Each number is 50 + 10 x the weight over the matrix's rms, rounded and kept within 0 to 99. Layers, rows and columns count from 0.

# layer 5 attention key, 320x320, rms 0.197, rows 87-127, columns 0-39
45 51 40 25 73 47 59 57 55 39 50 59 69 35 40 34 56 54 56 39 16 54 57 53 61 50 56 54 66 48 48 38 43 43 63 50 34 44 45 27
33 43 55 55 64 43 49 20 41 44 39 60 59 52 69 65 51 47 31 54 56 59 65 47 42 37 30 59 52 55 52 38 31 50 64 54 43 34 38 57
53 58 36 24 91 33 48 49 53 44 59 48 49 50 60 53 59 59 54 46 55 55 41 32 58 48 61 60 70 48 45 42 37 55 39 63 40 51 43 37
56 52 47 69 50 48 56 43 44 62 40 49 64 63 54 25 53 42 32 50 66 48 35 32 72 47 45 50 64 52 43 68 41 28 42 48 48 57 60 33
32 56 53 46 39 77 51 27 37 38 60 45 80 31 40 49 48 56 56 50 65 69 42 58 49 28 30 50 48 42 51 38 60 57 61 45 64 66 61 81
66 60 63 37 42 44 80 41 52 44 45 31 43 44 63 42 60 45 64 48 59 35 58 66 62 60 58 59 64 30 51 48 56 48 61 43 54 22 55 50
57 49 46 47 43 72 51 59 49 63 55 49 42 48 50 57 33 70 37 50 34 41 52 54 53 40 55 50 54 46 56 43 43 39 49 39 29 42 44 69
57 42 65 65 33 46 42 58 51 55 28 58 50 49 63 50 45 52 51 72 77 63 38 29 48 52 32 38 44 58 51 46 60 42 48 35 56 46 74 55
47 51 57 31 47 62 61 38 63 38 53 25 44 55 28 54 52 56 53 36 39 57 42 41 48 54 56 50 43 69 50 54 38 31 46 38 64 51 49 55
64 37 35 59 56 56 56 51 44 49 49 19 39 47 55 43 48 56 53 50 64 33 45 53 54 51 47 51 47 60 53 39 57 54 49 50 54 46 41 40
59 57 51 71 46 49 56 44 44 39 51 52 56 51 75 55 37 61 58 60 55 48 24 34 47 43 49 45 58 67 42 42 61 65 65 46 42 51 35 52
52 43 54 54 66 38 41 62 43 51 53 69 49 44 42 61 43 55 51 53 50 56 46 49 50 43 59 37 42 57 35 53 55 56 51 47 51 63 47 45
48 43 41 67 55 66 51 48 49 48 51 56 45 50 39 61 37 60 45 56 54 52 64 62 38 56 50 44 48 42 51 54 47 47 54 69 45 42 47 39
40 46 55 54 55 52 29 62 44 60 62 48 56 35 45 58 59 48 51 57 47 44 41 62 48 51 62 28 40 53 40 49 47 34 46 39 41 46 25 55
45 47 34 55 66 70 58 55 59 48 50 60 46 41 47 59 64 50 54 51 60 51 47 53 51 54 49 43 40 63 34 58 51 37 54 51 53 42 65 30
72 56 42 47 51 61 49 63 51 57 64 70 44 51 53 63 39 45 40 46 30 41 48 56 52 58 45 56 47 54 61 49 40 63 42 50 65 36 33 39
42 52 38 48 51 58 38 55 65 56 54 70 49 49 54 41 45 43 42 52 56 56 54 47 64 72 68 40 52 55 35 57 39 29 50 56 40 54 55 43
41 43 64 62 49 59 42 57 50 46 47 34 50 45 51 41 54 48 38 59 47 46 22 42 50 40 49 58 39 65 57 56 49 53 48 50 62 45 54 47
48 43 50 43 59 59 50 73 30 66 47 55 47 48 51 54 56 72 37 51 49 51 43 34 46 54 54 33 45 73 61 49 46 57 45 61 49 31 59 41
40 50 52 71 58 49 58 32 41 75 53 45 28 50 37 54 47 44 47 58 52 56 49 60 35 47 36 61 65 58 43 44 69 45 55 55 65 49 40 60
59 47 44 43 60 42 56 46 53 60 64 59 37 50 49 57 52 50 44 75 50 40 60 43 51 47 59 25 47 38 60 44 39 43 53 39 48 57 45 47
67 78 37 38 40 71 40 66 68 35 45 44 50 63 42 60 55 41 49 52 09 36 39 40 47 46 53 44 50 74 54 57 28 43 31 32 45 48 56 60
39 47 32 32 64 67 35 59 53 44 56 65 38 42 57 54 42 55 37 41 53 45 58 35 41 65 55 41 28 49 59 50 57 53 40 32 41 52 60 34
39 27 41 70 42 57 43 48 44 57 61 60 44 42 46 37 53 63 55 58 73 62 48 50 48 39 60 65 39 44 50 52 60 60 68 41 55 56 54 53
29 40 57 68 45 78 56 42 57 45 46 51 60 51 74 41 62 52 47 55 55 49 47 57 43 37 52 54 35 65 54 39 60 46 33 38 53 45 43 65
37 57 61 58 54 51 36 64 40 64 51 58 56 59 29 62 57 58 42 44 68 57 50 64 42 51 44 45 57 50 47 40 55 63 64 62 63 46 37 41
57 48 47 58 55 65 45 48 46 50 38 53 74 49 41 54 44 46 41 57 48 55 51 46 55 78 58 40 47 57 68 48 44 36 56 37 40 50 47 33
36 49 46 42 53 51 51 36 50 54 56 50 44 38 54 43 47 49 45 37 46 48 35 39 42 53 37 51 54 61 54 59 66 55 71 37 57 44 42 53
51 47 45 56 75 46 19 42 52 45 77 38 43 43 53 43 55 59 66 71 67 48 44 51 51 36 54 51 36 26 50 37 57 51 46 70 57 56 46 32
58 52 50 46 45 63 51 40 50 65 50 60 56 38 70 43 64 66 51 63 56 63 50 47 49 37 41 35 49 42 49 51 45 53 48 55 51 42 61 48
39 72 52 55 39 61 69 67 46 46 46 63 46 54 46 43 63 54 47 58 60 43 40 37 34 60 21 52 40 45 52 56 46 51 56 46 49 52 58 54
36 48 31 33 31 33 45 66 52 52 54 51 56 46 53 48 57 51 74 67 65 41 35 53 30 66 47 43 64 58 41 58 49 51 59 52 45 38 36 49
50 29 69 69 64 71 53 45 76 54 47 46 53 45 49 63 48 55 64 52 58 45 51 49 42 56 49 47 43 39 36 38 69 51 72 43 67 63 49 67
50 65 30 54 32 57 63 49 39 78 55 34 40 50 40 58 58 44 35 43 50 52 42 30 61 44 58 29 49 63 47 29 44 43 46 61 38 56 46 44
50 55 50 71 49 54 59 57 47 37 77 42 39 38 39 56 42 49 46 52 51 44 31 41 41 54 39 51 66 45 49 66 50 58 52 49 63 41 50 55
74 64 45 57 50 48 53 34 42 46 50 51 67 38 54 62 54 55 54 42 53 43 38 58 43 34 42 59 62 62 34 46 65 32 52 56 40 27 59 31
51 57 40 42 56 55 54 36 54 52 58 41 42 71 40 55 45 53 46 46 66 15 53 53 53 39 49 38 55 52 43 64 53 36 54 67 51 37 51 54
62 42 31 49 31 45 36 61 49 48 65 41 56 55 50 57 47 52 51 71 76 45 45 42 48 53 48 60 44 49 62 42 51 66 44 57 52 55 54 32
37 50 48 59 59 38 55 61 51 59 76 43 37 39 65 50 46 57 52 53 49 44 49 49 60 34 39 42 53 52 55 47 49 39 52 54 50 70 60 34
58 41 44 52 73 57 55 74 37 56 44 57 42 45 50 49 67 50 58 33 59 35 33 72 35 45 28 32 74 46 42 50 30 24 49 46 50 48 54 46
48 52 54 53 46 46 51 59 55 41 53 68 47 47 37 51 46 68 36 37 52 39 59 59 37 33 61 54 70 45 53 77 41 75 34 41 40 52 49 43
# layer 5 attention query, 320x320, rms 0.194, rows 88-127, columns 0-39
56 31 40 52 50 47 44 41 66 39 47 54 55 43 49 63 40 45 51 45 53 60 71 56 40 51 57 34 55 54 42 41 54 58 35 38 46 56 71 45
64 57 44 53 30 54 34 47 42 53 56 64 61 53 41 38 57 74 64 57 58 46 69 70 47 78 46 64 59 60 55 52 55 56 53 40 47 53 36 50
37 45 46 48 38 47 46 46 60 40 39 61 73 50 41 44 59 68 46 48 44 43 67 37 48 46 41 51 59 49 42 46 53 60 54 68 66 43 41 44
65 45 40 49 66 45 47 40 50 46 51 66 46 65 52 49 50 42 54 61 27 38 46 44 36 34 35 44 67 49 44 32 30 56 45 78 42 59 52 51
47 37 54 66 54 48 63 52 48 59 36 61 57 31 36 55 69 53 38 59 41 45 19 46 53 41 54 39 51 45 47 63 40 60 54 49 42 59 63 55
45 35 57 43 51 48 57 46 45 47 45 46 50 50 46 45 61 60 53 50 50 60 44 50 49 56 44 54 37 50 40 63 66 47 53 54 56 45 69 42
48 41 34 42 70 54 50 41 59 41 59 51 50 55 60 72 39 35 59 46 56 61 55 59 48 57 45 56 54 32 54 51 53 41 46 47 50 61 44 54
49 53 46 63 56 39 53 32 25 40 28 48 35 46 40 51 50 58 47 65 58 55 45 44 51 51 49 53 56 50 39 61 56 63 59 46 53 49 38 47
50 41 52 67 48 54 58 35 41 43 43 43 62 41 36 36 43 52 50 40 47 46 57 41 34 50 61 49 59 54 38 45 59 51 46 46 43 48 56 47
44 34 66 39 54 41 58 41 53 65 48 52 52 61 64 54 45 40 47 57 44 38 47 60 49 45 44 72 60 58 44 51 60 55 42 70 56 41 42 60
50 57 50 47 46 53 48 58 51 46 59 59 40 59 48 64 57 47 50 59 47 55 58 39 57 41 46 54 49 59 52 54 43 41 49 61 52 34 49 49
49 46 46 57 34 55 52 56 58 33 40 64 41 57 41 56 64 42 46 36 63 45 64 46 44 61 37 42 44 35 45 50 52 51 56 44 50 55 49 62
62 55 55 54 54 41 47 50 46 51 70 66 59 65 35 66 62 40 49 52 51 36 44 38 64 44 44 57 47 53 50 34 55 44 47 69 41 48 55 55
44 44 41 39 39 51 52 55 49 50 52 50 54 52 43 67 63 47 48 41 43 41 49 43 51 58 59 54 35 56 48 38 47 51 40 52 50 49 36 53
55 65 59 53 36 46 61 49 82 53 45 39 55 49 54 43 56 54 32 66 58 50 31 58 37 62 53 38 49 64 49 46 53 60 58 39 59 43 58 51
51 44 50 58 50 45 37 67 75 52 55 64 62 55 60 45 62 64 53 53 23 32 38 59 52 39 36 54 50 56 51 69 42 47 44 48 52 57 65 57
56 60 69 65 36 58 65 56 53 30 41 53 61 57 45 44 47 52 60 58 46 45 45 55 70 54 55 56 53 60 53 64 65 58 63 50 63 44 57 64
51 58 46 61 35 39 66 45 62 62 39 51 50 61 61 60 45 35 68 66 59 47 36 44 48 42 50 44 47 62 64 49 55 61 60 56 71 61 42 58
36 43 47 65 54 49 70 38 48 51 57 69 38 54 30 51 62 33 49 48 52 67 51 50 46 32 48 56 44 47 58 56 33 38 52 76 58 45 39 63
51 61 50 43 46 35 55 57 70 66 27 45 61 73 45 44 55 39 83 55 46 36 12 37 45 54 38 51 43 52 55 55 53 51 62 58 51 55 48 41
58 58 63 46 45 63 47 59 44 51 47 38 68 75 55 54 66 63 65 57 41 37 27 55 55 45 62 53 48 84 54 48 54 57 45 38 48 59 57 40
58 58 42 56 20 55 30 43 51 55 55 35 48 51 34 45 41 51 56 59 59 43 39 60 57 56 66 34 48 30 53 46 43 46 62 56 58 74 43 57
41 49 59 32 44 54 56 62 46 55 60 58 33 44 51 56 44 28 41 55 46 68 67 65 54 48 61 35 78 51 26 38 31 50 56 69 45 53 44 63
51 37 59 50 50 52 47 50 38 46 63 31 53 54 47 36 47 52 54 56 51 55 48 50 45 58 27 70 49 58 42 60 56 48 34 57 41 38 29 39
39 36 44 53 65 39 49 64 41 49 54 28 41 50 48 41 44 56 53 51 40 57 63 71 53 57 49 43 45 38 47 48 51 53 49 48 59 52 51 41
40 32 42 47 42 33 35 66 50 53 53 61 65 58 67 54 64 58 45 51 52 38 36 53 41 51 46 45 58 53 40 12 49 72 40 44 57 37 37 50
38 37 56 44 48 80 63 44 60 54 57 27 46 50 56 52 44 50 29 45 45 60 55 64 51 48 55 44 61 59 58 59 48 62 60 56 39 45 44 73
54 72 48 54 47 75 59 53 41 44 58 62 44 42 66 46 46 56 57 32 42 52 62 55 45 61 70 56 39 39 52 59 45 64 56 41 54 54 45 57
59 37 33 37 74 52 49 40 59 47 38 50 45 45 68 47 55 57 38 36 58 58 51 36 52 53 50 40 49 46 43 44 48 37 40 48 59 64 52 36
54 55 50 52 55 52 51 47 71 47 55 44 71 52 43 48 59 45 67 49 34 41 19 47 53 61 37 61 52 63 60 66 48 63 58 51 55 63 58 47
48 68 55 49 52 54 57 46 48 62 60 44 35 35 75 54 46 50 58 56 50 54 62 41 54 52 59 46 60 65 49 50 47 38 32 44 64 45 42 49
48 40 54 51 40 64 48 56 57 49 43 49 66 66 61 55 49 50 33 46 41 58 42 43 36 57 35 45 47 54 50 58 43 46 57 52 47 39 54 43
40 44 47 59 40 51 57 50 60 34 59 35 23 54 55 36 54 32 39 39 37 65 50 63 69 34 65 40 46 51 50 70 38 40 49 57 47 51 68 52
51 64 55 55 57 59 50 35 62 39 70 50 59 49 54 40 51 58 45 47 51 47 64 56 41 56 62 24 55 20 41 46 45 49 50 32 48 51 42 39
55 42 47 45 51 52 35 51 53 62 43 50 41 55 67 50 34 44 20 32 38 54 54 48 42 66 53 51 70 56 47 63 37 46 37 29 53 55 54 57
65 46 76 51 60 46 59 64 50 45 39 52 45 42 66 33 42 47 50 47 62 40 46 65 44 53 57 57 46 54 59 47 44 39 66 45 47 62 52 46
47 40 29 37 54 32 57 41 53 56 60 62 50 70 46 67 47 54 77 40 49 62 60 47 45 56 40 47 48 59 68 36 61 61 57 50 60 39 58 55
54 51 45 44 53 39 37 70 43 45 52 47 45 34 58 74 63 56 50 56 57 44 56 66 47 36 65 21 41 46 48 57 52 50 62 36 41 52 54 43
69 63 63 53 40 35 50 58 49 67 57 48 65 38 57 52 55 66 52 44 58 47 62 65 72 44 65 61 52 60 47 53 64 58 64 86 34 33 60 55
54 53 54 57 43 82 65 53 54 57 36 44 51 38 59 53 52 44 40 53 34 52 50 59 53 27 47 56 54 61 43 65 76 40 44 61 53 52 42 49
# layer 5 attention value, 320x320, rms 0.27, rows 64-109, columns 0-39
59 61 47 67 58 57 58 46 53 47 39 42 41 38 51 46 47 56 51 52 62 52 52 54 40 70 44 54 48 69 47 56 55 40 45 48 61 53 43 52
52 49 39 37 50 34 61 41 37 47 78 41 49 64 48 54 48 26 62 48 41 49 54 36 51 39 50 38 45 43 51 55 41 38 55 42 47 32 35 38
46 46 55 41 77 55 64 48 51 42 31 37 44 62 58 49 46 66 49 50 58 62 68 50 41 43 54 52 53 41 52 37 33 43 51 55 39 56 45 65
57 62 47 45 52 40 46 49 44 68 64 44 58 60 50 43 43 55 21 62 48 52 46 50 58 59 45 50 55 41 39 50 42 33 46 58 45 44 48 58
50 53 49 58 50 54 46 44 58 55 53 53 57 63 46 64 62 58 45 41 42 53 57 31 55 62 53 34 50 48 46 57 38 57 46 58 60 30 40 49
50 63 45 59 46 48 42 49 50 63 64 46 47 59 55 39 56 56 51 50 58 50 36 45 55 50 47 45 58 54 59 39 65 54 31 42 63 49 54 29
45 44 48 40 54 34 37 49 25 54 37 45 50 48 51 45 58 49 65 27 52 40 50 58 49 31 54 49 40 39 35 38 66 62 57 54 58 52 53 54
46 57 69 63 53 47 53 41 40 49 64 54 51 45 38 62 63 54 29 36 40 53 39 55 48 56 60 46 50 60 52 61 41 47 30 52 40 48 72 59
53 43 58 53 68 35 34 42 52 49 53 43 44 52 64 42 64 65 68 42 49 52 52 34 56 56 56 52 47 56 43 40 52 55 45 50 47 50 61 58
48 43 46 53 64 64 36 46 54 56 44 58 42 53 60 63 50 62 54 64 53 43 62 42 49 50 47 54 38 54 60 52 44 51 54 69 48 55 43 47
49 52 53 48 70 46 45 55 54 47 71 57 54 45 31 36 46 35 45 52 52 45 43 58 52 44 70 49 53 44 56 55 63 43 37 51 79 54 50 41
37 47 49 48 62 48 31 47 45 39 55 47 30 53 55 69 39 37 44 60 60 42 54 43 42 68 49 49 48 55 42 61 51 41 40 54 52 52 61 47
47 54 47 54 39 47 52 61 64 48 48 45 61 54 54 54 41 45 40 50 42 41 40 51 52 52 48 34 50 50 72 40 37 55 37 64 43 52 48 57
47 35 45 47 41 48 42 52 53 35 49 39 64 57 41 44 41 71 61 42 61 34 58 19 53 57 52 52 39 40 47 43 43 57 49 54 67 50 51 57
51 55 66 48 53 50 48 51 72 47 39 64 59 45 56 59 46 54 62 38 58 50 53 49 51 48 54 52 65 61 44 63 63 49 51 51 37 54 58 36
53 61 62 59 38 36 53 51 53 44 56 47 50 62 36 43 58 65 52 47 47 48 62 44 46 57 65 42 56 39 37 53 72 46 52 40 47 59 30 33
44 43 49 34 72 55 49 47 21 46 25 56 55 48 50 49 37 52 47 50 56 42 57 34 54 31 40 50 42 43 53 49 56 63 71 51 39 60 42 44
53 50 36 43 34 49 58 60 56 44 44 47 50 44 49 43 63 62 62 55 57 33 38 48 50 45 49 57 30 42 40 43 62 52 59 47 52 52 62 42
58 36 40 55 55 46 55 45 38 58 57 28 57 44 37 47 54 44 62 40 51 50 47 53 50 54 51 52 52 43 56 52 53 31 64 36 56 56 44 47
45 60 47 52 52 44 46 57 52 59 59 46 63 36 63 60 44 46 33 41 48 51 80 50 47 51 56 51 63 61 54 46 52 52 50 45 77 53 41 65
44 39 51 38 58 46 53 57 53 48 52 40 52 53 60 48 47 51 43 60 60 44 55 38 48 60 44 45 49 46 57 46 57 35 34 45 56 60 51 34
53 36 49 50 47 58 48 60 49 45 23 61 56 53 63 49 49 39 56 42 55 60 52 58 56 62 50 59 42 57 47 52 64 46 55 47 50 55 51 49
42 51 46 39 59 58 51 67 59 66 40 64 43 39 48 58 51 60 53 56 60 43 62 57 42 41 43 38 54 37 46 48 56 42 63 56 59 39 47 53
56 52 63 59 47 54 45 51 54 55 53 46 55 43 51 35 32 41 39 43 56 56 54 48 50 53 42 65 51 44 57 52 45 51 39 62 57 67 48 39
54 45 53 58 68 49 68 41 61 56 60 35 55 46 45 38 56 60 65 43 71 57 35 64 56 51 44 47 47 53 36 58 51 55 50 41 63 44 42 46
41 62 62 40 39 55 39 49 44 56 55 51 65 44 46 55 48 58 40 56 61 46 50 50 38 61 51 47 54 56 51 48 60 49 50 47 65 68 44 33
44 54 53 53 58 57 46 51 63 53 32 59 48 47 44 42 62 58 61 28 59 46 44 58 35 41 52 75 54 37 39 50 27 36 63 53 55 54 47 58
54 44 57 42 55 52 45 43 50 60 47 49 45 52 48 47 55 50 32 50 47 50 45 55 35 38 45 47 62 51 44 41 70 53 48 37 22 45 59 60
50 51 64 52 65 39 40 37 54 50 54 47 48 58 43 35 44 62 57 52 50 63 33 47 41 58 39 58 30 60 61 41 58 48 42 57 49 38 42 41
42 50 46 59 56 57 67 38 46 44 50 48 47 57 57 47 43 40 51 40 46 43 57 64 42 57 59 63 39 47 58 54 43 40 45 62 57 37 54 43
53 47 53 42 52 50 49 53 40 53 57 55 49 62 40 51 57 54 64 39 52 50 42 48 36 60 54 53 50 51 68 47 63 55 55 47 62 50 55 44
55 51 55 42 39 43 41 61 48 40 59 46 51 56 51 47 67 49 54 38 60 44 33 58 30 55 52 55 55 57 47 47 59 34 57 45 55 44 39 51
58 52 71 60 41 49 63 38 61 44 56 53 49 41 51 33 36 62 44 57 54 29 51 46 50 36 46 55 49 55 25 50 51 56 45 60 59 71 44 55
57 39 46 50 50 47 49 49 49 49 52 50 51 62 42 43 58 40 49 44 39 56 46 46 45 60 55 47 54 60 45 43 55 30 34 43 55 73 63 56
59 60 55 51 37 31 54 49 54 40 37 52 38 50 43 56 56 48 58 38 53 49 63 53 38 72 63 40 58 54 51 46 52 52 63 59 45 64 36 36
54 48 52 51 56 64 50 40 56 51 48 43 41 41 57 38 52 58 48 57 44 39 74 44 44 33 50 47 52 54 42 53 46 35 53 54 40 36 45 72
39 33 55 50 50 42 50 50 53 48 50 47 58 59 50 52 55 43 51 62 49 44 58 55 46 59 75 43 37 58 53 47 55 58 42 54 66 32 56 33
45 45 42 34 54 39 48 47 55 60 47 54 48 64 63 49 51 41 62 54 36 55 39 42 52 51 61 52 37 42 27 57 45 53 50 39 60 61 54 48
59 53 56 65 42 56 49 59 46 32 72 35 42 43 55 58 48 54 40 38 34 46 67 67 48 48 58 49 58 47 53 53 41 39 51 45 51 37 49 44
53 54 33 31 54 58 48 54 50 47 58 43 58 45 46 47 55 66 42 64 38 43 51 49 45 54 53 43 43 52 49 55 38 55 51 52 53 45 45 31
53 64 53 28 41 36 46 52 51 29 42 59 51 57 65 57 35 52 51 54 51 43 51 52 48 58 42 58 57 38 59 47 50 54 49 63 56 49 41 61
58 59 58 39 46 53 51 40 67 53 63 56 42 59 32 57 50 57 38 52 43 44 39 39 59 45 64 62 62 36 53 50 63 64 48 25 60 71 46 45
51 44 52 47 45 35 48 47 39 51 63 55 61 34 56 41 69 48 54 38 65 59 60 46 47 42 57 62 43 59 43 48 48 59 52 46 52 54 52 49
39 49 52 52 40 62 56 36 55 51 49 43 42 50 46 63 59 40 58 45 49 46 35 55 46 42 43 62 72 34 44 31 36 41 38 53 40 41 65 71
53 40 42 51 59 55 41 38 46 50 67 54 34 51 58 53 47 40 54 51 61 59 52 63 49 36 54 32 56 34 46 54 60 43 36 42 31 42 54 63
47 48 62 63 56 46 52 51 60 49 29 43 45 59 45 59 47 69 58 59 51 41 44 61 50 56 54 59 43 57 42 46 55 49 57 54 44 45 49 49
# layer 5 attention output (transposed), 320x320, rms 0.331, rows 64-109, columns 0-39
51 51 44 46 57 46 47 52 52 51 70 62 40 46 43 41 55 41 54 61 57 51 37 35 50 45 41 61 47 43 48 55 48 49 33 66 47 41 54 47
46 51 45 62 49 55 56 46 44 56 42 37 45 43 78 37 45 55 33 48 45 53 50 62 56 60 50 56 54 46 52 82 64 47 59 38 53 50 64 66
44 39 37 45 56 49 48 30 60 40 40 33 47 61 48 43 50 44 51 36 38 39 42 55 53 59 49 50 44 39 60 44 48 35 42 33 46 39 45 46
41 50 50 50 57 50 58 44 50 42 53 47 53 51 57 55 42 37 34 62 47 47 56 63 48 50 54 49 54 49 56 52 46 56 52 48 47 49 48 65
65 50 50 41 43 51 44 57 55 54 54 43 48 55 54 48 37 33 44 71 60 44 50 49 60 49 51 52 42 47 48 46 66 54 46 63 58 54 54 44
56 43 52 47 45 70 52 34 41 50 57 35 64 46 48 45 46 61 61 39 38 53 40 42 55 46 43 54 40 56 45 49 49 54 42 63 50 48 61 59
46 47 49 57 45 37 43 37 44 55 50 50 54 53 54 51 38 38 54 63 38 39 65 29 48 69 39 62 63 60 48 42 55 61 41 44 64 45 32 47
44 55 54 54 41 56 43 59 35 46 61 54 44 58 47 47 40 44 52 43 31 64 42 51 69 40 41 61 51 60 47 69 41 73 54 44 54 44 57 41
38 46 58 54 52 58 55 47 50 48 58 64 64 32 39 40 48 46 52 58 46 54 50 25 54 42 42 48 66 55 38 34 51 57 43 70 56 52 38 46
42 46 44 60 56 59 55 56 54 38 51 56 43 37 48 52 68 48 53 50 53 68 59 44 38 43 40 48 47 41 48 29 62 60 54 50 51 51 51 63
49 34 51 54 48 41 57 50 44 40 42 50 41 46 51 64 48 51 53 48 38 57 54 51 43 44 40 74 54 43 46 65 54 39 41 57 47 46 59 35
67 50 42 41 58 48 47 41 55 53 48 45 49 50 43 50 52 27 37 45 50 54 52 42 54 58 61 48 54 62 40 40 36 48 39 44 48 55 74 37
46 37 56 53 59 50 41 48 45 48 40 52 66 43 36 46 59 47 51 54 48 35 69 48 45 46 60 48 54 62 43 67 52 58 55 50 48 50 44 54
69 46 48 53 42 51 51 36 44 42 51 48 50 38 62 60 56 77 36 54 48 37 65 57 63 62 55 49 63 36 51 50 62 57 47 53 44 46 54 44
39 47 61 61 61 56 62 43 53 62 51 44 46 72 36 65 51 41 51 50 35 50 31 54 61 49 47 54 47 56 40 41 62 44 40 43 57 47 57 63
39 58 51 53 46 64 58 47 52 40 56 34 50 60 44 39 56 46 57 51 42 59 40 50 64 55 49 45 47 53 58 50 47 43 59 59 47 22 59 53
43 56 60 49 54 59 41 64 77 50 33 38 53 58 67 39 41 48 51 51 42 49 45 55 45 62 57 36 49 39 49 53 50 43 46 42 44 39 39 53
53 51 61 46 52 42 50 46 50 48 54 39 57 58 40 44 53 48 41 52 32 44 46 46 58 48 36 48 38 68 53 30 46 53 36 56 58 46 44 52
56 45 41 54 48 57 53 40 52 52 52 43 46 57 57 44 63 56 49 50 53 47 45 48 51 69 56 38 40 38 70 38 62 50 37 35 43 53 39 58
53 61 55 45 49 47 45 48 56 38 60 42 40 61 49 48 45 61 63 40 48 56 55 58 63 55 61 47 44 49 50 50 46 37 39 56 43 56 57 57
55 50 55 58 56 41 42 58 48 42 42 44 43 62 56 43 57 53 45 42 56 38 46 50 61 52 36 44 42 51 43 46 45 36 43 68 49 53 50 56
39 57 43 39 44 51 35 38 51 52 44 52 39 38 44 43 43 43 52 43 52 59 50 50 57 57 45 41 32 41 42 49 46 52 51 51 47 70 55 50
62 51 47 37 48 33 37 46 43 57 58 53 55 59 63 57 46 42 59 55 54 56 56 50 52 51 53 42 37 54 61 37 56 54 30 61 57 48 47 43
35 47 41 49 56 45 53 46 36 53 45 42 33 61 66 39 52 43 57 47 43 59 62 48 41 47 49 73 70 49 40 42 33 41 34 55 33 48 54 52
47 47 55 67 41 43 59 39 50 35 58 50 46 68 45 46 59 52 43 53 36 40 50 54 54 41 59 59 52 45 56 67 46 65 70 49 66 43 54 70
44 53 52 63 50 58 51 61 44 42 61 59 56 37 41 44 49 48 61 34 41 40 51 62 63 47 47 45 49 41 53 48 48 35 51 57 46 51 46 55
39 51 45 38 46 55 58 54 53 41 72 58 55 55 62 38 45 54 60 52 43 57 49 52 47 57 41 50 38 56 58 45 52 48 66 52 47 39 36 59
40 61 54 44 37 60 53 56 55 61 51 39 52 48 39 35 50 71 31 52 23 35 56 47 61 46 48 35 58 60 56 47 31 47 43 43 54 56 40 43
61 44 48 49 39 54 42 59 34 46 41 53 58 54 41 42 55 61 61 61 59 50 49 61 50 52 55 57 55 52 46 58 48 42 44 52 49 58 46 47
40 53 52 40 56 62 53 68 49 44 56 38 56 62 47 38 38 44 50 49 50 61 39 65 58 53 58 43 55 54 44 51 43 48 58 51 57 51 52 51
60 51 45 49 52 52 40 45 40 34 41 52 54 44 41 63 40 49 54 45 56 50 69 42 50 60 57 34 40 54 44 47 42 63 48 48 54 60 53 44
35 59 61 54 56 54 60 59 50 45 46 53 48 55 67 56 46 48 50 49 43 57 40 49 52 68 50 50 46 26 46 40 49 52 64 47 55 54 47 52
55 46 44 58 67 45 46 42 50 45 58 68 50 45 56 51 41 57 59 57 46 33 52 43 46 48 49 56 66 45 60 30 49 40 49 46 59 43 39 34
50 51 40 48 69 51 38 61 55 56 44 44 59 43 48 62 47 65 61 51 35 35 34 34 55 64 54 47 62 59 41 54 68 52 40 49 48 35 57 59
42 35 50 45 53 58 58 72 55 50 39 55 40 57 44 39 33 56 53 49 53 45 51 40 50 53 29 58 33 38 63 30 44 54 53 56 53 61 55 39
50 49 64 50 46 47 46 55 49 52 44 47 49 65 57 56 72 47 41 59 52 39 53 46 52 41 50 61 51 38 55 26 36 48 46 53 52 53 32 46
68 54 56 51 41 54 31 57 50 51 54 46 66 41 57 49 54 49 52 49 48 51 46 36 46 49 44 53 50 41 63 60 60 45 56 46 38 40 61 42
48 58 61 51 51 54 51 55 50 52 47 52 47 40 64 49 45 45 54 48 50 61 51 64 70 49 46 46 60 37 60 58 43 58 44 38 55 59 44 61
57 60 48 42 46 35 42 61 56 59 62 57 50 39 44 52 48 42 58 48 62 63 42 65 44 60 44 51 41 51 59 59 37 55 68 60 46 52 54 50
45 45 56 63 42 52 28 55 64 53 45 67 49 56 42 50 50 51 46 36 50 33 62 49 54 53 49 49 64 60 57 43 43 48 58 64 43 54 62 44
54 53 46 50 56 53 49 53 53 48 48 46 47 54 59 56 40 43 56 51 55 52 40 33 47 58 57 49 41 56 55 49 52 50 54 57 59 37 49 57
42 47 52 41 52 36 45 59 53 48 62 46 52 51 67 57 55 56 57 48 55 48 45 51 62 53 50 53 62 47 48 33 56 56 60 56 39 44 64 56
39 40 44 61 44 41 52 47 55 46 48 49 50 47 53 52 39 56 61 37 42 42 34 52 47 61 57 38 52 30 44 37 64 58 51 46 50 50 56 37
67 62 42 56 45 50 53 45 55 50 61 39 47 56 48 48 51 54 65 48 55 56 59 37 54 51 52 49 42 55 49 41 61 46 50 58 62 50 35 57
46 44 56 46 48 56 60 57 49 71 55 40 50 55 56 53 44 47 42 49 43 54 44 52 30 55 35 54 47 65 69 37 40 49 53 40 36 54 48 38
49 59 52 42 49 66 65 51 47 48 50 49 42 61 46 48 31 52 57 57 44 53 55 62 46 33 45 54 56 37 48 48 56 47 50 49 51 57 47 51